From a checkpoint of a small transformer trained on Wikipedia.
Size: 2 heads of 64, MLP 512 GELU, vocabulary 2159, 2.69M parameters.
Each number is 128 + 32 x the weight over its row's rms, rounded and kept within 0 to 255. Layers, rows and columns count from 0. Numbers have three digits each. The size before them is the row's rms in percent of the matrix's.

# layer 9 MLP down (transposed), 512x128, rms 0.123, rows 216-241, columns 0-127
103:135123154119093140101116126187103055167146124106152193115092094118139120073160092160184145073126142111178153137152083139130097108157146130148107160173170088127105143152082084146142074165141149097212083121115086130166149139073143136115177124166094092101195090093130143115119134128165158168169150079167089175103116156168132133187113105115064063151116136090140089112138123094094122141119
105:134130114085102141188104098156156172124126130133096161084098105135083139158107112146111103077090121167140124143156093187142128041118176111160146150112191117120101090134134095153155178178085155119124131139092072092131112075108063162070143140106057149087131093127077161095150141107123108125160148151148166154126164094103057183139175154130141130182175093119111115148103147084147132190170
092:166128108156102142092142111170115099169139135105123138152083130108103105180039113105086125132167191083092110134119156094087144116083192186097121161145156176123100110147127142152081172097136137223117118102093196088147161130094155137144132118161100104161182133199104133082143155178107135138135121158076106113106100156144161079087157108171151122112171137111118096097107079100152075159112
092:132132120122059116106093142137131173163145142156200138198131108143176082141139098151187139103140104149122135188100141071128131107162146075148104147123132107110176134091134090097162123113097128099099136150104145160117133167092190072072084137102129123124075156097083157138107095128163098115147089131141127147058118141226141139107126069063160168131113092097158140142210142155178108133125
088:127141091163129119128138121143087146125102119119157088152169136156111078157118111153101116116127147165159114080134090146172183152181075145131108151113121174093135109084094165133159151137088140123095078050110054188100091125140128114109163086108147164127141129090092159126140132111109056126074161079121159109129097181178169071158175218118112141142139156194115192138128121108155163175103
106:117147078142137083121133101171119184153114124147115070090129114049083175131139120198127124148102142163118176149136156172176115146144076102141124103114181121097079108121106084180137070063083193078100117165121105156099150102200109098152166136084108105177143109135127123117149110171152137106144141159112140123163085184137077103156127139108112164105120087161183175134160089082140086141154
095:156164091158133179107163098146150059190141128120161117120167105147101113183081140124130147198105052133135161151110124112097114134065137170131161133097097127104172113065118120129121156137166165119086123095118105132136065116066105129159159096120066111139134173152072080122156146154149187123146161140132119193064123084134133094091148175094138112107111177133122112148083119065151136122198
106:103093094086123106077126203110143095067141121137110162104166115168090070144156151095125168118109103161134193135128140122152145126088168164118167150164092124058123095098115203096161183135124044128119144167101126123117152144130111148175131089146092158112137133150097133076114106171154190134091135081116128159173107160165089116151151120154115087161087182122197126120159115082086075126148
101:134101148128095100118061128132090129072107166154156091155110095155119167155161160127091144106124158104099146133140113101161085179129121134148120076106087149142105092168064146122147137192194131096086123068122096101133065128146097151064105172129152159087132139100152177146153092160207147151141165132119153156093172166189149062122108077095152138152158101126120116110118199129146193127096
110:135103157146191124112143138114079071106125194116154108123147149163116127109132122117083086136099106109125170127112215129094135114118151147148197150095113156136168099107081133121133168116184092136146155203186167120140113126099126133118125137155097080153060159127097125134116128069075132096049194099084184094133076118095081104126172105148151157141065133135159152104154130148130103163188
091:104121143141122071120161169149112143085102134164135119139079110126159164069086175143153172096142155031139197093089079105136103131192107137126133163086118081168135100162140101146144149072055176127140135106106119115161110139111164119046131133131141097118100104161178135162141176074112068142091152138138119150148141118165167150138126157086151130085161101158108107173078194155142100109149
100:094175168148111158115131085105133115113127130152123170096135147171147119164180146129068093076142046135127080103138113118076134154080120125165142092117119151117161129156133079161095152124140082160110069156193176114109087118166128187116150132135153093134109167116105103130120140108100149172068135169092124112113097134054240147135147121087106160127084104137201155132120094187129161123155
099:106193061131196068129109122137152177114103113107149091144124100078098136075150120100132181137094126117117088174074123090113066130143113155156179095121169168199077095139142127166159123100104175128099148075117144149112173153176126088147117118089124134112136106180135126120148117193176160086094159108162106096164121127082086189124139168128143127100128134108168116154082111139102056112174
090:112128078098255148105141084126130137073139111203099157105103147123105152136110131143084089137130140125201107171137084082170120152111128147149159134139137081111100113136154145148098135132090106161096106149161150123091125134166105153162117154111143115139137138197151104109136104095121113116070142160130167164145124045081161133131120097149144128076141116115165144118120159122099126153119
115:157103040140138130112050179167083123113128168085161127201157148123154144093138094122117158134139099132162100122075167161131169134081143117055103137148101170169144160120142127083144169128124120117169151151121185118099138167072074151082120164152163081142091119127159115159064137102100128111140101082104145084121120119192074108078085187149129160109142117204117139152156114135124154119106
101:119139161069135167133130140192075122160071178087152179128127070146180114050171115079177128159160108123185154094109056118097165119079111149147143158136185142167112116181111162137144133121069120093146119168130087147119128114092121167142123092138121128146177119133156102120044115171098157133125109160168153157108118132111088142142109116119139129091153081056107173143096102152184127100095
101:173149113152081124129154127136149138088080133092141151113128140144192178142083112103114164127215108118128115099090103084136151079159166121098064106154107158098132149090166157122162101177120153177104104113154053124099134103093114144147136135212113089062109126167080070102097172150187151117107102099131060149151130094182106112179137159098097137122154155143141125154109095090156160158168
094:057143187114055130077139118132101073130136185095159160114139139153076145121140176075113164094137136117083160141139111098177129140114058134086129095112164109190113127122086098130114155124178156077153090111101144200163087117138166124124166142106138090210123136079133201166174142135119103158128164112134109122085085145114159148146098172160099091137153139151090099132057110145154138120114
104:115143125143076152132090146134134090087106088082081061121145145123087171179089175103122178107139088104144209160099130186125150138140171123148154152176074137151072153113095137158112133085163113121091163098111161147123142113105146117093094088147155139171158118117157046147131144137104175114127111129103114143067096190164136125145097077143128183122103134139098187113132115127123200201076
099:097146115089182127120160179130142151101145112130154091102147127123116141105068092162087139127164166128089150061120095137178149173126156120115134075071097101108146112154151112169149144054073120151170177068092167147093158146100145109168152178101091154147105168208115143113152115085068157124106125104136126063085087121103151127090148146103109140186112190148145145187163156168122103145096
089:118152116086151131077065144117109150147139110081157147123133127121182107127165050079150183137176150110192102100132121131109134115179133102171165167138118128195087125124143148074139142152131089127127147126139181145080106141168096137131125155132109169171096139042153092150131132126084162148168078104148154088131058113086065093085088155121129115112101102188182122107155146137188160091090
102:090131110119162145128114159081112162139112171133170105136162095161134157131137163120175071153150129100128133100154066079108105124074107100187138133081154145078065115218140124169145087135184129128132181084158105098119144117120114100148135119155120205100132156120120121153155118108151113089107140071189163111133072131135114098057178112171075109170133156176134107117187086070113152108151
095:159139146073076044180092113148117163149154133165132156202100047130123049139127093066095141130096147130108157155151084153117119104124167158132187111147101155157137116173168116169123167124142107140051100154102158151101069121132206128098103094096112137085067099104129143147152137138080151121141115110138144163102112122111164127189115136135166121096153144116167145103140121176111175087165
097:160139144139089126110088135152071157118112181199111142151070148137105132059150118103147132106190112116141117111172064147150133166116056186156132129074076167164136115109146125130115167150127136158129150127145159123081105141171118116119171126104108094113104144138151055129070182146098113119155150107108167079086069190161030127093085176147177128122158159103120154111155103141129166139133
116:125166093123180146106117155145105159149062096103107185095198139143130081088186128097108105162172118103111119178157112098095185126099178154074103109114142136138149124145143137095081081108034085191148151126156107145164183128145089107099142126144148168102130111128095160180125147107155086146132109084095078161203131094138115115078177128148135133121129142083094113165157084144115180167127
101:124067131111158177136124162123161128146120135110124117143151084143113138141093119105145163171078106108102124171185124132134159097123081145125133146119112164111120099131176138107084143142088149150052139128148117110084103097138083143090115168161048192166102167138108185164175124079080150080159115166100246122174141091107161126077074148153131105152081182148095118146150114141076143143143
# layer 9 MLP up, 512x128, rms 0.127, rows 217-241, columns 0-127
101:154123106120151096099119159144123111172089088116127209172108126189145138092150043106141086094191142124137169140160141091079128127169090119114105104147092131172117147155099089135084133082145109140142123181134179144161129156165126098122089178067086109072122057147155176118081165157082108128166160130156133072139124121131093125084220077112104130108164106167150133120095154104147127131120
099:132118130185156187115160058125154076117124104173104202115089109175142148105140120100090180129087117121149085114131155103162097156212013091110099131111107101090105136092077173146103132177159167127120165167087152146126131115121112137096179155126135102165109096160125130126133036114142105127119130159130158135131105159069144159111145071122139161087074121137088139145112152143162097143130
091:107149116141151094130094104101124098105121153138095097143112174131087178073105150087087124116194155082110115105178212107132105120195071143126172160156151110168161083136114095091093081116065140173122171167164174174112112150151072142101141152148138132161149092127140124154172137158118136158124109104138143158085107122115037098091153093143169092109180159127143145088149098124055149093106
094:126124119157168166139125142125053080200107157189111162066120088114134158112111158119129116135153156074104134115117171155141162117206113122115109108141103109068132219135117137142141096101146107179138167101074105122155162080127102128216119145113126037112119083169127150106148111128116229123109126069125142138079120087130082146087179137151115128103125149114120100108116133125122102156137
100:136083176132131116163176064114133089112117066110108172078074148184134104129126087131158134114134115141101125092086131118138094133125144053178203116117111188149163118075176138127086158125138121172088132118095142134148039166139128153155162156145145095142061102170136099133075139053091093097121115153142166148194169143090130104161110154177103116141116133174131145158164138107106172122124
099:136132080188130121140136140131125096148094073137089196085087175136138194066106136105158103177060193175134127098122169139143141099174147078145173139062106136076125171109163132110149158094149107117102104119127143124165175072159111113152105122122200134101172114135106116112124072132159128108113091085116104124165169140115091166146158099175108112144144109134183102070156096160163087180115
105:088087168113151144165128094111113166153102095124095066086084123187144105127134076096131115122083195080137181111156138142078189121156134126144146183154157175119229128101185201075167085126090128129087129126113141120110138120150105102092135174112143143116184082101170137053150119143117133139155136115120139152142175175111094122170114143109074139129141090074121104116121185096109124127135
104:108094094087124146112114085155088157210129080173103147115073139099125139101147100124170147159116144152109162124120163160178177112170113154146133139153120145150171110124157127112141104115067185137135152098048137094138165186161129195105100144041173119099069097165147104079116110132133132075134121124126174131140082159104032120104126131167140183109110091137138157135146146102133153154070
111:105143109145149135135156134086061130115111112170131206126096196102154116138114124122146147111163170127111089100108167065098156167138090141160129120059178135151128101087087145078124108150167159109081129131148142147138118154163099085140135120135083164191142094166093139145104111114116117112091122092175125110161115086105106136090207130156129114126132159094114077111196169180032069160161
093:134108137103146198068132084104100149139138150090162138078094090131122144149146122150130100108199119112061138115179206116118132159107115059149127144183125124146126163155140129062165133090128138074134054119105123156128089124107163131198159146106113148155196154133139076124155077167104119115107133082151151092113121100091157129101116086169091194092115165115081133161130116108187136071129
099:164093089168125175110140096113034139125134122148112173127159118128150134100097142061162128112141155139131093089145109130121121142181146133099163136131187095132160141124111184124112116120104174153111142187172155100115087169173113114162112175174136105139134109151087121148109132114074105101088115119141172076125108059073145109131107059199165134083127143127106104146185083166042134064098
105:125060174104158092148172151122047096185068139145139128141096162139149134126162098134168150184148174080174077136077157134151130076127102085109085096060134099134164163092072186112083146108152143117127156138111152119141141090166111119123159160104115051130108107189120147097128078139151139080064137091167136139137124058111115155198115145145100135102110135141129091118149161163143146133142
100:139117128090172152081177105106146095105073153077096099073129111094115156121125136089115146164120111140167145084173134116130158145119100125141088197120083154116181107078149179144137115128113161115111118186120131137181141106174126123128228090114178092166098076134168090140137086113160155105083104145143128153196097101099163137207160103096102106091183129144156133068112119109106097107080
112:125108155123171179128166113103081115149120176126123158139149169175144087064112127132141152096085177087124167147131138131097210109087124125140156151155142197129168128124135196098128149142067139169137136149143147117108127145091127106133139203062108076110116116117122132150047090099125108125135126127128128149138151138099068124109123136192165116040079099075151136128142164117067047099134
101:130104083098166131092140098139125169097127137116100153135160158109111122092072116117183123134160101144137170113210068081149180170165152134116135109057064118184141178093121090088088118156158156147092145131138164102122120136194147098140097151036111165075084104168136102143166158114113121123126094136115150123150115081100132102131113028144101101138145125161123147130125165068115176157103
097:072086098106125130123138154145155155170086129215118144129096126178128133140110111140123014116144172143174172144179101179126172137098090051089129107087145160185147168112117204119070102146128105106137134190105156106144103127148170121155172133079146115107123145087103131104104135171179111140089104133206134134100146166105126114114110088078082121105118165109160155092143152150124137135134
100:186125095172141174107154109121116010138094132136131128138121143154139063088058132103190090154126122154131114071110114116117134137112101146130095145095129144149136087108160196171114147082092165150114148156079154058131081134118107100106150156117127114140091125162134118144182099129138187124126166132129123090148112149102144093173057073161194123136178143112149166123110154202114156085103
104:163088184125137142120109088115082173151096142122103149105160111191123124024113075156163080104103149153062117165193115156118134087110120146127147135144117192161183142106092150138079146092094136123148149147124149111123087112187138132153114178068143071178121088123108116075117095094109082092126173126122152103109177141116136104129158132191095168113111116109171167144150119136136087076184
095:098122070171157133124067103168137055131087094120095117069108144118161107146157187061061076086137093153128174108144141104177112137123096129145131148107132173135137115075105147092156105118109179103140123144108136126202206104148119110156130150095145112243118125123103098117164091126140096080128110099169115133139188157087125137105142081121141101117124117177119140127149175146169092161101
096:146074116128139139119138103069110116182099086100146121138100135194139100106128103091195146115140105117133156131107154088093099050144161096166120134182163148149078150148109128124147115114137133115089130155160138115211117190158110099166108163139202043118097113118089120099064162122132117140090121132185093213125143108146109127109133145153147142063087162079117138137106188165102165140097
100:143154102173144169134159090143113125120127103167069093136156140138095127134137127137104117158096145114125156116128127104174143175132128158177153161150145164078117088133121127090149127117105115157088130167103147096093113119107137099139188124170131088161161158146109100171148039120135086062099162089131174165181139121113122144105159054155167137021212127125101146100150162181056085145162
102:088106086170143200084111084127095191175126139170170095106147119140174140103109145128137137144123138157130153180112136140155154155156137086159136108141149144087153146142102113134150079099114122167160157087042126082100161172158065152138218160098167081120137082140111130103137079057083108098113084140137131082138117118073123099151087110189111161107099123128161097095180162167140115121159
095:155111138119131100176140068130042123082075120105086188066132144193074090125136154149183120106175080129133101087187165100111157143131149049130175158131116175147144215121160162141118122145161135061098089134077117127143138119180157121195134144098148140135169128125177135125129117152100150149125080139135120111148169106108146091117129112113120124125152110103126086095092144176188126082130
111:118157144146133167097159093134093094178123131174064143091086173173127144110103081050113145110144139196149155013107147160129153116128160188108120171083132138107147138120096142108090084105114162123111202162154162105152083155119136110129148147126137102060139066152141093141097133137135184077193117104106087157142147123095130135125125133178104139088111145169125096126155150131079078098122
109:143108141166137154105127158073090090120119169176143118115112153122158117161143100143159109080123146079056123100113076133066148128101127123145181093062111132132139205080114152088071115110172099168021084140141176078164142150115135109155184159113188087164185154144117100097126131109112127118124100112143135135131193165127098119173104089101175137149116121109170125111127127199121098145128